Each number is 200 + 20 x the weight over its row's rms, rounded and kept within 0 to 999. Layers, rows and columns count from 0. The size before them is the row's rms in percent of the matrix's.

# layer 8 MLP up, 6144x1024, rms 0.0619, rows 5752-5779, columns 128-255
103,196,198,219,173,206,203,201,211,173,144,177,147,235,182,173,200,226,205,230,193,172,201,223,199,155,177,189,180,206,173,139,210,202,179,214,177,180,210,197,181,200,206,167,213,234,197,199,210,210,215,198,245,237,168,199,193,187,216,163,215,193,218,174,204,196,204,178,206,199,203,194,220,200,193,177,206,164,168,189,214,197,163,199,201,195,181,168,173,258,202,222,193,211,176,192,240,172,208,212,206,202,217,182,171,175,236,161,223,190,213,193,198,219,163,216,201,227,170,218,224,209,197,202,197,201,178,204,202
096,201,223,194,170,169,207,179,212,200,198,191,200,179,186,194,170,201,218,205,163,196,218,211,237,178,179,231,181,200,192,187,233,206,179,152,230,221,227,157,231,189,217,198,175,208,181,208,196,152,168,207,196,242,236,190,197,200,198,196,199,208,169,185,200,213,191,212,218,184,186,172,201,189,164,189,215,154,226,192,207,213,193,176,223,196,206,209,205,161,187,182,158,214,195,176,199,187,175,214,176,204,205,185,199,170,223,183,219,162,213,238,200,186,180,178,180,215,203,235,233,161,174,157,210,177,177,177,192
102,208,192,207,175,172,225,160,163,229,201,155,171,175,181,181,209,180,208,202,190,184,200,186,187,212,198,212,232,192,175,165,197,186,208,225,185,216,181,200,198,203,202,233,205,231,207,210,197,206,204,190,171,191,171,194,200,177,200,200,241,179,223,190,196,229,196,218,205,179,233,214,203,210,232,237,203,212,239,233,182,200,225,182,217,223,198,203,195,220,225,182,213,180,200,204,178,190,199,183,172,205,197,235,205,217,195,195,190,194,203,174,206,191,221,188,179,184,202,220,181,221,228,212,198,175,185,203,226
100,170,182,225,174,169,192,217,182,232,186,169,193,223,258,178,170,185,164,199,193,195,182,211,219,216,207,164,196,219,215,166,196,204,172,175,220,201,220,198,230,182,217,226,225,194,228,217,193,163,192,212,184,187,223,224,218,210,223,196,218,205,207,182,206,208,178,166,240,191,214,221,206,181,202,185,209,246,196,196,172,210,227,220,208,192,205,211,224,217,189,179,218,222,199,197,188,168,246,207,200,181,221,213,201,200,171,182,185,169,166,235,183,200,204,209,172,184,176,187,185,191,199,156,219,219,150,183,215
103,219,184,234,184,207,211,215,172,197,179,216,205,168,212,217,189,184,210,194,220,225,194,232,225,195,237,183,224,207,219,196,205,216,223,206,224,191,193,207,224,203,257,173,193,192,212,222,185,229,194,186,191,189,195,201,188,213,185,191,228,201,231,209,246,217,210,224,210,205,221,214,173,187,217,195,163,201,187,184,210,163,180,212,223,225,190,198,205,206,192,223,239,227,213,199,232,231,164,190,213,210,227,187,198,210,182,199,197,194,171,225,206,193,174,180,216,229,217,210,197,195,209,182,195,211,196,205,212
104,203,239,185,226,180,187,189,158,201,184,177,208,206,177,241,202,181,190,206,195,217,211,174,202,182,204,200,194,203,214,190,220,193,180,162,230,205,229,193,223,211,233,189,176,206,206,194,159,196,228,226,207,218,194,191,203,196,193,188,217,189,189,196,201,178,189,202,202,213,220,191,200,193,207,202,196,192,187,197,162,199,179,226,210,237,209,189,212,205,209,189,185,207,193,183,208,186,187,198,213,178,199,226,205,202,204,191,191,200,221,201,224,184,217,170,170,227,214,223,212,184,176,211,214,162,170,185,163
094,191,162,210,208,190,179,201,212,203,204,225,206,184,199,226,175,199,168,222,234,230,210,176,179,218,213,202,195,224,189,180,180,200,183,181,192,193,198,223,171,203,217,200,190,220,204,197,191,188,203,239,195,182,163,194,185,185,191,175,234,181,230,171,177,179,198,227,193,263,202,200,197,193,211,191,219,195,200,190,182,193,192,209,196,174,196,219,240,177,207,210,225,212,204,233,194,174,195,226,186,194,204,221,183,219,184,204,212,198,228,209,168,203,173,210,182,204,177,208,203,223,197,231,208,221,187,185,195
095,195,194,169,199,215,221,174,197,189,259,209,199,210,207,234,190,198,205,204,181,190,217,228,182,214,208,213,165,199,168,209,222,185,215,182,244,185,168,177,189,211,172,217,213,207,187,221,209,199,232,188,208,179,193,199,185,217,229,190,206,192,187,197,199,145,231,196,202,200,212,199,189,197,194,182,218,213,181,182,218,172,209,224,164,194,193,195,207,176,196,235,202,211,236,175,195,228,242,198,173,191,206,191,169,223,191,206,190,227,203,191,207,197,208,229,188,220,186,238,171,192,158,174,205,211,203,156,198
102,188,201,207,186,204,222,183,200,219,185,191,213,158,210,196,197,236,222,203,205,224,242,146,192,169,207,185,231,199,201,207,211,194,212,193,188,182,178,199,187,203,214,207,216,223,205,220,208,160,225,189,197,174,168,243,216,184,189,182,165,191,231,196,209,241,170,183,233,192,173,203,246,206,168,190,200,196,223,200,204,168,200,174,189,186,209,171,201,208,206,180,196,213,183,182,184,247,213,176,210,207,182,202,208,216,153,178,167,202,175,210,243,189,221,183,220,185,243,186,184,213,228,199,219,251,184,215,179
100,157,207,163,202,185,217,181,198,210,223,189,184,177,205,199,206,207,229,199,218,174,204,204,215,178,200,182,175,210,188,198,171,186,221,192,245,219,188,184,218,208,205,216,196,184,179,224,218,244,208,217,198,224,185,179,188,190,196,225,187,195,185,177,212,189,178,175,211,193,207,194,188,227,201,149,211,199,181,226,204,163,180,223,214,220,166,190,216,219,201,202,214,200,212,174,223,203,222,247,191,186,207,209,176,218,172,196,236,174,195,199,185,168,221,168,189,193,195,192,220,208,198,183,177,161,221,187,194
101,195,211,220,202,169,183,235,175,189,185,224,192,243,187,181,190,172,208,203,195,216,185,200,172,191,226,193,189,219,186,204,190,178,186,209,173,203,189,235,202,200,183,166,202,200,174,184,227,208,183,164,210,197,194,156,216,193,200,177,229,196,211,209,230,193,220,176,201,192,198,207,223,229,213,215,189,186,201,194,181,198,224,206,197,226,190,225,190,243,201,186,185,161,169,205,191,192,162,200,191,190,171,241,178,132,211,205,167,215,170,202,193,212,196,214,223,235,180,241,212,184,180,213,200,177,219,177,250
097,153,207,204,199,185,216,201,168,175,233,180,169,200,201,230,199,195,154,186,181,196,194,208,202,190,212,243,154,212,210,192,232,219,164,156,197,202,146,214,218,231,188,189,189,173,203,189,180,208,212,228,185,193,225,226,181,210,224,222,175,208,158,170,202,220,156,183,214,172,213,216,159,208,225,192,187,191,210,199,164,180,207,185,220,208,233,183,237,212,213,185,206,206,192,188,199,188,199,209,202,195,227,183,167,207,207,239,208,192,177,246,227,237,200,236,194,213,209,196,229,215,166,175,171,171,232,166,211
096,170,204,213,170,200,202,255,157,187,171,225,213,213,206,206,175,212,197,172,205,172,186,192,187,186,180,214,229,240,194,203,192,207,198,225,179,235,204,181,192,186,218,213,214,178,202,215,173,186,163,202,170,188,196,194,215,219,233,188,216,199,195,205,199,205,192,214,161,192,191,208,154,202,234,201,190,190,172,187,208,209,198,184,169,202,205,199,184,189,189,143,190,213,163,194,197,205,195,226,196,179,199,201,223,212,173,196,193,206,207,224,174,210,202,186,211,188,179,204,219,201,143,215,191,165,210,183,238
097,217,212,199,194,199,182,218,207,198,195,191,198,194,242,205,216,188,214,193,182,212,193,196,226,194,196,219,199,216,193,193,189,159,207,198,212,220,205,225,184,190,178,202,203,211,162,196,194,200,203,184,197,193,181,221,194,198,216,205,228,201,208,216,195,198,204,164,178,203,216,188,187,223,179,220,210,217,178,196,193,217,218,226,203,199,226,182,184,208,198,171,229,216,193,194,216,201,176,214,186,206,208,228,178,151,191,223,177,184,195,224,219,207,231,200,209,202,183,161,183,237,196,214,202,174,205,207,188
097,206,209,197,177,207,209,226,180,215,196,197,192,187,181,222,184,187,180,196,220,223,185,167,224,214,189,222,177,195,204,156,211,221,194,224,189,186,176,211,217,190,157,234,198,216,167,226,212,183,203,227,193,220,229,247,225,224,178,195,203,206,195,225,218,210,185,222,203,207,181,216,192,239,193,202,181,234,198,193,166,203,195,192,208,193,212,167,222,236,215,177,221,197,179,208,171,206,220,206,222,229,168,208,214,190,200,180,180,205,172,189,207,208,213,205,248,195,224,206,198,239,200,192,212,197,156,162,202
104,186,173,180,191,177,211,135,206,222,196,211,194,194,203,172,199,224,214,213,203,175,200,209,186,203,217,191,163,198,174,199,212,227,175,197,212,192,210,203,213,198,227,188,199,207,237,211,243,233,216,178,193,184,223,202,207,224,177,191,177,226,206,243,231,187,219,218,205,194,224,178,191,218,207,193,175,195,187,220,209,190,183,180,168,229,206,217,214,224,172,228,192,210,178,192,217,194,185,186,186,199,171,241,195,198,195,210,210,184,185,246,207,233,208,209,198,179,217,180,185,241,187,146,176,213,188,193,191
097,205,230,187,193,201,195,199,183,177,209,206,196,181,250,207,193,241,201,220,199,189,177,212,229,220,167,206,167,204,205,237,200,219,222,205,192,200,210,198,213,188,194,225,187,195,179,224,223,234,188,210,184,200,188,207,196,219,225,206,208,191,197,168,191,223,215,198,206,214,190,195,216,220,197,227,184,191,198,188,191,222,197,189,190,211,188,188,199,203,196,201,174,181,225,204,203,192,214,215,181,184,208,196,186,196,176,179,213,166,191,216,200,210,215,238,184,209,201,175,157,201,251,242,205,220,183,199,197
101,198,194,193,218,209,210,246,195,204,178,236,213,207,195,229,201,223,208,197,237,208,221,230,248,181,223,201,198,189,168,163,201,176,232,187,249,222,201,195,182,194,179,181,190,181,165,198,218,163,169,202,211,221,182,212,198,229,186,272,171,206,216,224,195,208,203,203,195,207,198,235,198,228,186,222,220,189,187,226,208,217,194,242,209,223,202,254,176,214,177,187,205,178,194,230,179,210,202,210,201,240,195,174,165,212,185,206,180,210,227,183,217,205,220,198,188,159,232,195,182,198,218,180,183,196,184,191,187
114,225,244,174,184,184,238,214,163,222,197,231,250,166,199,189,199,164,199,210,159,225,178,180,213,212,186,153,201,185,221,206,204,222,196,180,210,176,197,231,224,190,223,176,188,214,190,203,210,180,232,216,224,223,187,203,207,223,227,201,182,207,203,227,219,205,196,211,197,183,194,204,189,177,174,171,204,181,185,199,246,217,192,197,209,195,180,203,189,224,221,212,172,203,206,202,193,181,210,191,200,195,225,199,175,219,177,214,179,216,196,229,180,172,213,159,207,199,197,207,203,201,203,190,227,187,199,216,193
094,206,237,208,221,230,198,177,198,218,196,162,180,198,176,183,176,186,228,202,204,185,178,190,172,222,174,186,203,199,157,191,214,179,206,224,228,201,212,191,197,180,194,188,203,185,201,208,222,170,208,200,190,201,239,208,199,150,207,225,205,163,213,216,217,185,225,232,208,194,200,201,200,236,176,200,184,187,174,197,177,198,200,191,191,206,179,187,204,204,200,212,198,199,219,191,200,216,220,199,214,197,204,250,212,214,191,266,207,172,203,181,194,213,234,213,235,199,210,193,156,156,218,206,217,186,203,186,224
102,189,159,193,208,215,208,216,206,227,198,207,188,175,180,177,220,176,183,168,219,200,223,204,163,250,223,177,182,187,209,143,219,151,168,199,165,195,216,192,217,195,204,213,212,184,206,197,223,162,208,202,189,208,210,176,228,178,210,180,190,208,221,163,176,200,215,186,189,192,214,205,204,225,211,201,204,179,232,201,139,195,209,208,209,219,201,189,181,173,195,164,192,183,191,202,178,181,166,233,186,205,205,180,205,191,224,201,177,188,209,199,202,234,187,202,172,188,204,217,162,230,172,177,205,207,174,240,218
099,194,220,188,211,225,210,182,210,196,208,191,150,218,172,236,245,183,187,159,167,204,165,200,188,190,193,193,207,225,232,176,199,191,194,212,222,207,210,205,181,183,202,194,209,203,211,213,186,189,212,180,203,207,246,232,204,190,180,176,180,222,219,219,247,162,240,213,187,189,224,206,184,202,165,210,214,194,189,214,195,163,247,200,202,214,187,214,224,169,207,194,216,168,220,183,185,193,203,180,231,177,184,204,237,174,184,170,208,180,189,193,199,187,182,159,191,181,199,193,178,216,168,226,189,230,186,218,206
106,209,195,195,194,196,198,238,206,220,158,209,240,160,175,203,177,170,242,182,176,142,181,217,228,187,205,192,204,238,194,213,195,203,194,208,213,187,213,182,204,179,180,175,207,227,252,158,206,179,187,172,198,183,212,234,214,195,169,249,206,222,181,186,220,196,222,182,228,194,195,199,167,215,167,212,202,214,198,229,179,210,214,206,191,189,206,228,210,214,209,186,175,224,197,211,181,193,222,197,204,193,172,224,187,210,177,206,194,206,192,212,175,205,185,221,170,206,200,215,144,174,216,190,197,191,167,165,190
101,210,183,227,196,205,186,182,212,191,199,224,178,211,218,189,191,177,185,204,199,215,199,189,190,207,217,192,186,198,218,164,195,243,177,202,214,214,198,200,209,249,226,196,193,194,224,195,201,219,196,180,183,178,195,222,187,188,216,196,213,221,165,155,157,187,207,137,212,202,217,179,192,203,200,180,215,195,201,205,198,209,181,237,186,182,214,203,144,200,224,203,221,211,175,194,184,177,164,234,187,193,211,211,190,195,219,218,205,211,220,214,197,200,207,185,216,199,214,184,188,220,158,231,190,201,185,160,165
096,219,201,188,164,196,165,174,171,182,205,204,168,196,182,218,195,193,198,166,172,214,160,200,200,175,217,186,190,177,201,187,184,179,204,217,211,205,219,167,233,189,206,191,194,196,227,215,210,197,191,182,202,195,193,188,211,209,189,224,200,216,159,184,215,188,226,188,166,207,167,206,206,187,198,170,180,187,177,210,161,198,199,157,218,213,197,220,165,186,198,160,207,186,174,199,170,198,215,217,197,197,203,193,213,181,206,176,201,211,182,222,183,250,167,202,214,166,207,204,211,177,221,221,216,193,213,201,198
098,171,209,187,166,208,179,193,192,185,201,208,239,213,173,203,163,206,177,159,213,244,218,233,205,175,192,209,236,185,213,154,205,163,227,191,202,192,179,242,194,221,241,219,171,197,187,229,190,223,165,243,201,229,191,202,233,199,212,197,195,199,186,187,199,219,203,196,146,182,209,199,228,213,215,190,214,179,188,202,181,247,178,192,188,185,213,249,201,221,192,211,218,195,209,204,201,183,215,172,181,202,182,202,205,185,210,207,207,189,181,235,185,168,225,184,209,217,211,185,208,207,219,204,184,200,236,187,187
106,198,189,220,217,214,197,219,190,218,222,206,221,167,245,169,192,218,212,205,202,206,218,206,260,228,185,187,216,239,201,218,195,200,216,202,214,205,210,196,194,191,205,233,228,218,191,203,256,220,210,201,220,246,218,177,190,213,203,183,174,200,193,200,207,196,188,198,176,188,207,209,205,203,213,220,211,224,207,201,185,231,206,182,181,230,163,187,224,194,231,207,205,205,184,189,226,149,233,171,166,199,203,194,213,169,192,150,193,218,208,207,205,200,195,214,181,197,215,199,188,234,208,204,189,173,220,239,201
093,211,200,194,224,215,212,197,222,214,189,176,198,188,186,240,229,198,201,197,188,205,181,199,200,163,187,223,173,234,208,147,210,194,195,250,205,190,187,241,204,220,219,230,214,207,186,178,178,216,200,192,188,174,189,217,224,200,188,223,206,217,221,219,217,198,204,161,204,221,166,180,178,185,229,192,196,169,180,184,205,198,189,180,214,193,185,222,210,171,210,231,177,193,181,238,195,194,208,193,201,197,194,214,184,223,192,218,208,185,176,192,217,191,177,180,210,209,218,189,180,236,197,203,215,196,192,201,185
# layer 8 MLP down (transposed), 6144x1024, rms 0.0618, rows 5752-5778, columns 128-255
101,213,219,195,175,171,166,215,199,209,198,251,216,175,200,198,152,176,203,201,199,215,287,203,226,204,178,214,203,203,181,187,219,194,184,183,173,205,185,188,171,217,185,183,203,204,201,194,185,216,207,173,211,186,214,185,201,156,203,191,199,185,193,195,205,173,200,200,206,211,198,183,205,218,212,190,186,222,207,227,207,210,175,177,195,196,210,196,200,229,191,184,241,234,173,186,190,213,201,205,173,234,166,201,198,217,230,222,222,218,184,200,204,211,207,220,212,216,208,223,181,207,202,215,215,232,197,219,194
098,243,185,207,196,208,201,223,190,220,215,211,198,205,186,196,187,193,218,244,204,182,234,200,230,141,206,210,188,200,196,201,221,210,227,185,207,245,157,224,175,216,194,172,201,199,216,205,231,152,225,211,204,199,231,187,187,200,205,232,229,163,209,180,202,170,202,200,202,215,143,164,227,225,190,213,134,253,193,208,217,207,240,248,172,225,181,214,187,207,214,189,168,196,189,206,220,191,205,170,170,192,213,184,181,210,196,217,210,196,241,207,212,199,212,190,174,197,190,203,180,187,217,176,214,204,190,221,174
102,186,195,194,178,191,196,178,219,193,214,199,207,177,166,185,199,197,245,162,217,183,211,206,195,182,226,238,230,193,176,172,202,205,179,175,186,243,200,220,156,225,211,213,242,166,195,199,219,193,183,191,215,227,199,206,193,207,173,222,171,200,215,195,200,161,182,187,186,200,219,211,174,233,179,214,208,167,223,183,227,203,198,209,172,201,190,162,230,244,182,179,218,194,199,212,218,183,225,188,210,183,242,162,154,174,202,198,161,214,213,190,217,199,195,216,212,211,205,221,215,193,197,216,196,177,204,230,191
105,194,188,207,208,182,201,200,210,165,223,171,206,192,204,187,207,214,228,229,182,183,181,182,205,179,191,197,232,207,230,188,195,170,195,192,205,200,193,195,243,204,191,195,196,211,187,200,207,171,223,226,192,205,210,211,205,222,170,187,197,211,211,208,184,205,212,180,193,198,197,199,224,203,224,209,208,176,221,189,170,248,196,189,186,191,200,168,205,212,181,188,168,159,227,235,211,216,225,173,193,165,243,223,205,207,182,221,185,195,226,212,157,183,213,214,228,196,176,177,242,180,208,218,188,214,204,198,235
102,221,221,186,215,199,213,160,184,211,170,264,210,187,213,212,203,221,200,167,175,214,188,220,205,217,198,215,217,209,190,223,191,191,223,235,156,194,231,188,189,209,186,231,208,161,150,179,205,225,156,163,232,192,211,235,208,213,201,191,208,237,217,169,201,236,175,216,200,219,170,197,182,186,213,233,176,203,203,196,220,212,239,179,211,210,188,198,215,206,216,197,189,210,165,197,206,195,207,201,202,229,187,191,179,198,182,172,213,217,212,169,145,147,170,175,196,193,167,222,233,187,191,164,188,199,169,225,202
107,171,162,204,220,192,177,213,207,192,196,173,183,201,190,221,207,209,212,198,207,205,180,221,185,175,191,187,210,188,194,190,202,180,215,168,232,177,230,195,164,198,205,200,205,195,153,191,200,196,187,211,180,218,172,161,242,194,159,230,197,170,142,192,179,201,220,213,188,213,201,180,241,222,167,171,206,225,205,208,186,175,230,227,208,193,160,184,175,179,185,213,175,207,187,192,199,177,182,167,203,173,209,176,180,192,188,239,208,195,258,188,207,200,203,204,189,172,187,190,201,233,186,187,240,206,170,206,197
096,184,202,217,190,176,175,216,165,192,250,220,221,166,202,204,202,191,200,210,214,240,208,224,202,213,219,213,212,179,222,214,188,202,185,168,212,176,157,203,175,155,164,200,211,211,183,203,186,171,231,205,225,209,219,198,213,187,207,173,207,215,182,210,172,180,195,159,167,223,191,215,213,235,153,201,192,211,173,207,192,202,193,188,192,176,189,193,208,185,219,246,202,213,199,198,200,191,201,199,188,183,220,198,194,182,200,175,174,215,201,164,197,214,180,207,241,159,233,210,233,201,176,169,219,207,185,212,198
096,221,221,178,188,209,207,230,183,176,205,232,141,159,215,218,183,193,189,184,190,169,186,204,208,204,178,219,194,215,188,215,236,221,218,223,245,182,212,217,178,197,226,198,189,176,168,214,222,239,212,193,223,188,195,174,205,210,217,196,210,204,183,168,185,221,259,207,179,181,197,205,202,201,175,224,201,206,242,210,208,206,181,185,211,189,196,182,185,229,202,197,210,203,166,212,209,231,148,209,197,217,214,218,173,193,208,219,177,207,190,197,209,184,241,219,217,209,230,196,224,200,213,211,198,184,195,212,225
102,216,210,187,204,216,232,161,183,200,232,206,215,202,189,231,224,207,197,222,206,225,174,189,179,162,170,199,216,172,211,177,219,222,227,193,175,205,194,204,201,219,163,216,239,167,200,166,170,192,194,194,180,208,195,171,174,179,219,190,195,187,200,205,168,187,201,222,154,218,172,206,242,182,190,208,175,198,210,212,208,150,210,187,194,195,176,161,204,181,225,235,189,185,170,207,210,213,240,197,191,206,152,199,203,206,195,170,209,215,186,181,202,193,189,194,220,197,198,216,190,212,166,196,192,226,196,201,225
104,182,188,207,186,217,211,206,210,217,218,214,220,193,230,182,209,233,205,188,208,225,198,205,211,210,211,205,221,202,179,197,247,181,210,193,196,181,195,194,203,173,165,222,180,187,201,184,173,194,247,214,181,215,189,182,188,213,184,208,202,205,184,227,225,209,220,210,230,191,194,183,231,191,213,197,187,182,245,231,239,212,204,173,218,211,168,186,181,208,159,225,219,186,213,188,224,177,141,217,185,193,208,173,224,232,217,189,207,160,227,199,162,178,187,193,182,175,203,167,193,235,217,176,164,186,194,176,203
092,224,184,228,196,203,185,214,194,233,183,186,207,242,186,190,190,167,221,177,188,191,180,180,187,172,191,207,206,167,191,257,223,216,196,200,187,232,186,202,196,212,210,228,215,186,229,203,201,215,208,226,235,166,195,207,156,202,187,187,194,211,224,229,208,193,201,198,156,191,190,229,211,163,202,209,189,194,205,189,209,168,201,225,220,181,188,173,192,162,173,205,185,218,176,230,196,190,179,143,182,194,193,173,235,222,198,192,201,214,173,190,193,165,204,179,194,209,209,194,203,195,214,161,183,185,195,188,189
103,175,224,213,180,186,184,210,199,197,207,215,189,189,179,239,191,182,205,175,192,232,202,220,195,162,211,212,175,220,212,202,216,215,200,203,182,166,205,164,214,205,165,158,204,180,212,210,171,171,199,208,200,190,185,201,184,183,188,190,166,216,196,194,194,212,199,177,205,174,213,170,199,216,171,170,189,183,201,223,217,197,204,210,204,180,236,211,233,203,146,163,193,203,179,194,194,207,163,207,202,163,196,211,189,203,221,240,148,193,193,226,185,191,184,214,192,206,204,217,200,161,179,186,187,213,196,211,200
093,186,216,220,204,166,214,169,200,198,234,175,190,168,172,152,143,218,214,187,218,236,180,209,205,193,168,233,183,183,200,169,201,186,243,178,187,192,216,182,197,199,203,191,210,217,240,206,215,219,222,158,193,171,215,191,235,190,205,218,162,184,195,182,188,169,198,210,212,178,174,215,181,193,175,190,213,172,207,221,219,230,192,168,228,184,224,267,216,213,217,224,194,191,199,208,169,186,210,156,197,205,210,213,156,228,181,217,183,177,191,186,207,206,168,210,186,179,215,214,178,214,164,228,219,170,208,194,229
101,207,217,183,202,226,182,197,177,208,225,202,219,192,239,202,185,160,235,184,199,187,170,215,179,198,195,183,205,180,175,185,209,186,203,176,168,215,197,179,239,214,188,217,216,176,190,246,162,184,201,183,217,205,202,189,180,180,195,226,218,210,215,198,192,204,152,184,203,241,218,241,225,229,211,199,229,183,193,196,192,203,203,200,213,157,218,195,205,189,158,192,204,181,218,183,202,186,201,221,194,217,174,176,212,188,194,180,201,218,182,210,178,218,193,197,208,214,225,197,199,216,219,212,196,188,196,160,197
106,175,191,195,218,172,212,186,180,223,199,179,216,222,177,187,185,208,199,176,180,222,195,174,220,202,192,215,199,201,175,187,188,246,216,205,191,219,185,204,200,192,173,222,230,216,214,190,178,211,157,194,219,196,177,187,149,164,191,187,171,210,197,177,211,207,239,212,187,185,206,253,188,218,200,187,224,206,200,200,225,199,171,195,239,228,206,188,206,217,206,209,204,227,220,204,180,230,184,232,192,219,162,212,202,219,211,181,149,208,199,181,223,174,183,177,173,191,219,203,193,215,201,158,198,170,193,166,215
100,178,179,171,191,214,225,200,217,229,173,197,164,211,219,192,204,164,205,203,193,198,204,222,232,188,156,155,202,215,214,226,177,183,185,185,151,169,193,184,194,177,197,201,149,190,203,150,252,207,208,177,168,216,169,196,192,221,202,190,203,207,206,218,176,179,176,211,177,186,215,194,187,185,176,199,205,190,156,200,181,182,205,198,166,213,182,219,200,198,217,200,201,227,229,186,223,209,206,227,186,212,215,177,176,219,206,199,186,161,217,187,204,181,178,179,203,210,189,170,193,209,188,221,194,203,182,203,173
104,216,230,198,197,170,200,190,234,176,201,198,194,198,198,198,155,212,203,208,203,225,190,222,179,206,200,191,208,209,175,216,208,175,181,168,216,221,224,183,206,224,202,199,212,202,260,186,207,194,215,211,225,195,170,177,186,194,186,208,234,203,170,197,216,185,213,209,229,224,212,228,223,213,191,197,194,181,206,211,210,216,200,215,178,183,200,188,175,189,201,183,203,184,237,248,209,183,191,158,190,211,179,200,227,210,195,194,168,234,198,197,194,162,205,223,187,223,204,200,182,188,198,213,214,195,218,189,145
099,192,194,190,188,212,220,215,179,210,235,176,145,176,211,165,194,198,158,210,180,188,206,204,211,156,185,183,182,163,153,219,167,200,211,186,221,190,185,217,219,179,188,219,200,204,228,221,177,192,183,219,183,179,209,196,199,226,233,167,219,200,173,206,210,199,217,211,215,205,201,188,232,205,187,187,212,196,186,204,227,205,160,226,205,172,205,191,209,229,154,198,160,202,171,203,258,188,191,193,167,195,188,171,222,219,184,193,196,213,196,191,212,183,236,222,191,175,193,190,195,202,221,144,212,154,200,176,154
102,180,189,159,152,185,218,169,197,191,213,167,230,187,211,183,195,246,194,175,187,184,185,200,185,150,208,236,218,178,199,224,175,228,182,208,179,192,186,196,209,193,179,157,204,210,203,179,166,234,210,164,188,212,197,137,219,225,201,186,152,177,207,175,233,207,226,190,164,193,211,186,180,169,217,211,203,211,206,218,221,222,176,170,224,183,197,168,223,210,198,209,219,182,202,212,212,218,161,192,202,209,215,198,190,210,187,203,188,184,225,210,142,163,214,178,175,202,181,188,219,181,215,208,193,183,208,182,184
102,195,217,193,182,225,183,185,194,182,171,208,193,170,196,208,203,182,187,178,203,220,211,179,204,161,237,159,188,217,177,194,207,187,196,190,172,186,181,218,210,190,219,202,193,222,191,195,197,195,188,185,193,193,189,229,200,208,197,194,238,167,176,199,201,192,222,239,203,185,192,176,201,173,197,236,216,203,192,211,201,192,210,203,226,190,191,221,203,212,183,154,206,225,206,175,229,225,197,220,182,197,243,210,232,171,189,147,194,183,188,179,219,216,187,167,162,193,168,189,186,184,179,174,219,211,185,182,212
102,161,211,209,196,208,169,213,184,211,194,216,181,223,155,191,180,214,194,196,185,199,207,215,171,176,191,206,214,214,236,198,200,172,183,188,189,206,214,165,233,176,189,170,210,184,220,156,184,170,212,207,189,201,188,242,186,184,196,170,178,148,147,183,151,202,195,205,188,170,223,209,198,204,156,190,193,168,212,190,177,140,170,200,218,227,191,211,184,162,161,237,186,205,224,203,180,200,202,197,204,208,221,219,167,192,175,209,187,223,228,203,194,208,162,201,182,172,223,208,191,192,175,211,188,178,212,214,210
102,207,210,185,175,192,212,211,213,220,206,192,219,193,185,213,205,207,186,210,193,202,191,216,202,201,191,219,187,242,207,179,173,156,253,208,163,240,216,233,205,206,185,201,176,184,238,219,218,206,221,148,184,161,170,179,162,199,171,204,183,214,202,209,210,178,197,190,175,238,215,192,188,166,199,165,172,195,191,188,211,198,189,212,185,242,202,210,235,208,172,214,215,173,214,177,212,253,220,191,215,211,187,200,200,187,217,227,207,184,198,196,202,209,209,196,158,198,223,192,220,183,204,241,195,190,181,210,198
106,166,219,208,178,179,196,205,197,225,174,200,204,177,217,209,174,231,207,189,238,190,205,180,190,172,164,233,229,197,181,172,172,232,218,191,177,200,182,213,242,197,188,173,153,196,210,207,230,175,218,202,161,191,181,202,198,228,210,227,186,200,195,218,230,173,210,207,200,199,172,200,187,205,217,198,205,197,203,171,183,227,166,222,201,173,209,245,206,190,206,201,173,195,174,220,199,215,187,159,245,186,187,211,191,202,189,164,213,202,239,197,191,189,197,226,208,193,210,194,217,199,179,192,199,187,199,174,200
101,189,203,207,164,213,161,240,215,215,190,182,218,187,185,167,211,216,210,178,211,162,163,197,187,198,177,221,197,209,200,178,225,201,158,173,192,226,223,197,189,233,228,197,199,195,216,183,184,198,181,212,201,216,204,182,242,178,192,182,194,194,223,186,165,203,210,226,200,184,209,230,157,194,176,196,189,228,201,231,186,190,210,157,218,197,218,227,182,195,184,176,185,175,222,182,186,214,200,188,222,203,177,167,178,191,184,193,153,196,180,221,190,179,220,212,220,193,216,177,211,242,210,232,189,202,215,186,220
089,147,208,202,208,188,180,204,196,183,192,197,190,244,231,181,209,196,180,197,192,252,188,200,193,250,204,232,206,199,216,199,239,169,187,191,200,214,205,195,173,195,221,180,220,212,186,235,195,221,188,198,195,216,215,188,234,194,193,195,211,177,208,181,194,167,204,197,173,188,196,242,205,201,214,174,181,220,210,211,225,207,155,179,197,198,203,217,211,180,232,182,260,239,213,200,205,184,199,219,176,194,249,191,192,185,207,186,220,189,212,188,180,179,183,179,198,193,202,184,190,182,184,209,214,205,203,171,197
098,141,184,183,177,201,203,202,223,178,172,211,201,212,173,194,176,187,204,205,205,207,176,228,206,191,203,175,173,193,190,235,170,206,185,181,208,217,202,233,211,221,211,206,184,210,187,170,184,186,196,174,200,136,214,202,183,187,170,154,208,204,207,209,201,221,200,160,228,183,190,194,207,174,198,183,231,218,225,162,187,215,190,195,181,204,145,232,175,210,203,189,219,222,189,211,188,193,173,169,215,204,186,200,178,224,189,223,206,193,164,189,194,173,178,188,190,193,200,164,209,190,188,191,179,225,192,174,212
105,209,204,202,191,172,205,211,199,191,224,186,212,178,189,222,239,202,197,185,191,170,196,190,194,186,215,177,217,182,209,211,199,207,201,228,218,193,170,213,222,143,199,193,178,211,187,216,203,203,171,217,161,209,208,198,222,222,187,215,211,178,174,176,197,172,203,209,187,182,219,183,206,183,220,203,171,202,190,212,180,195,198,230,204,189,153,209,196,205,220,213,204,194,206,222,242,168,226,191,217,163,197,190,200,233,205,194,172,202,218,221,214,212,191,244,224,174,182,204,203,226,215,196,181,186,189,226,195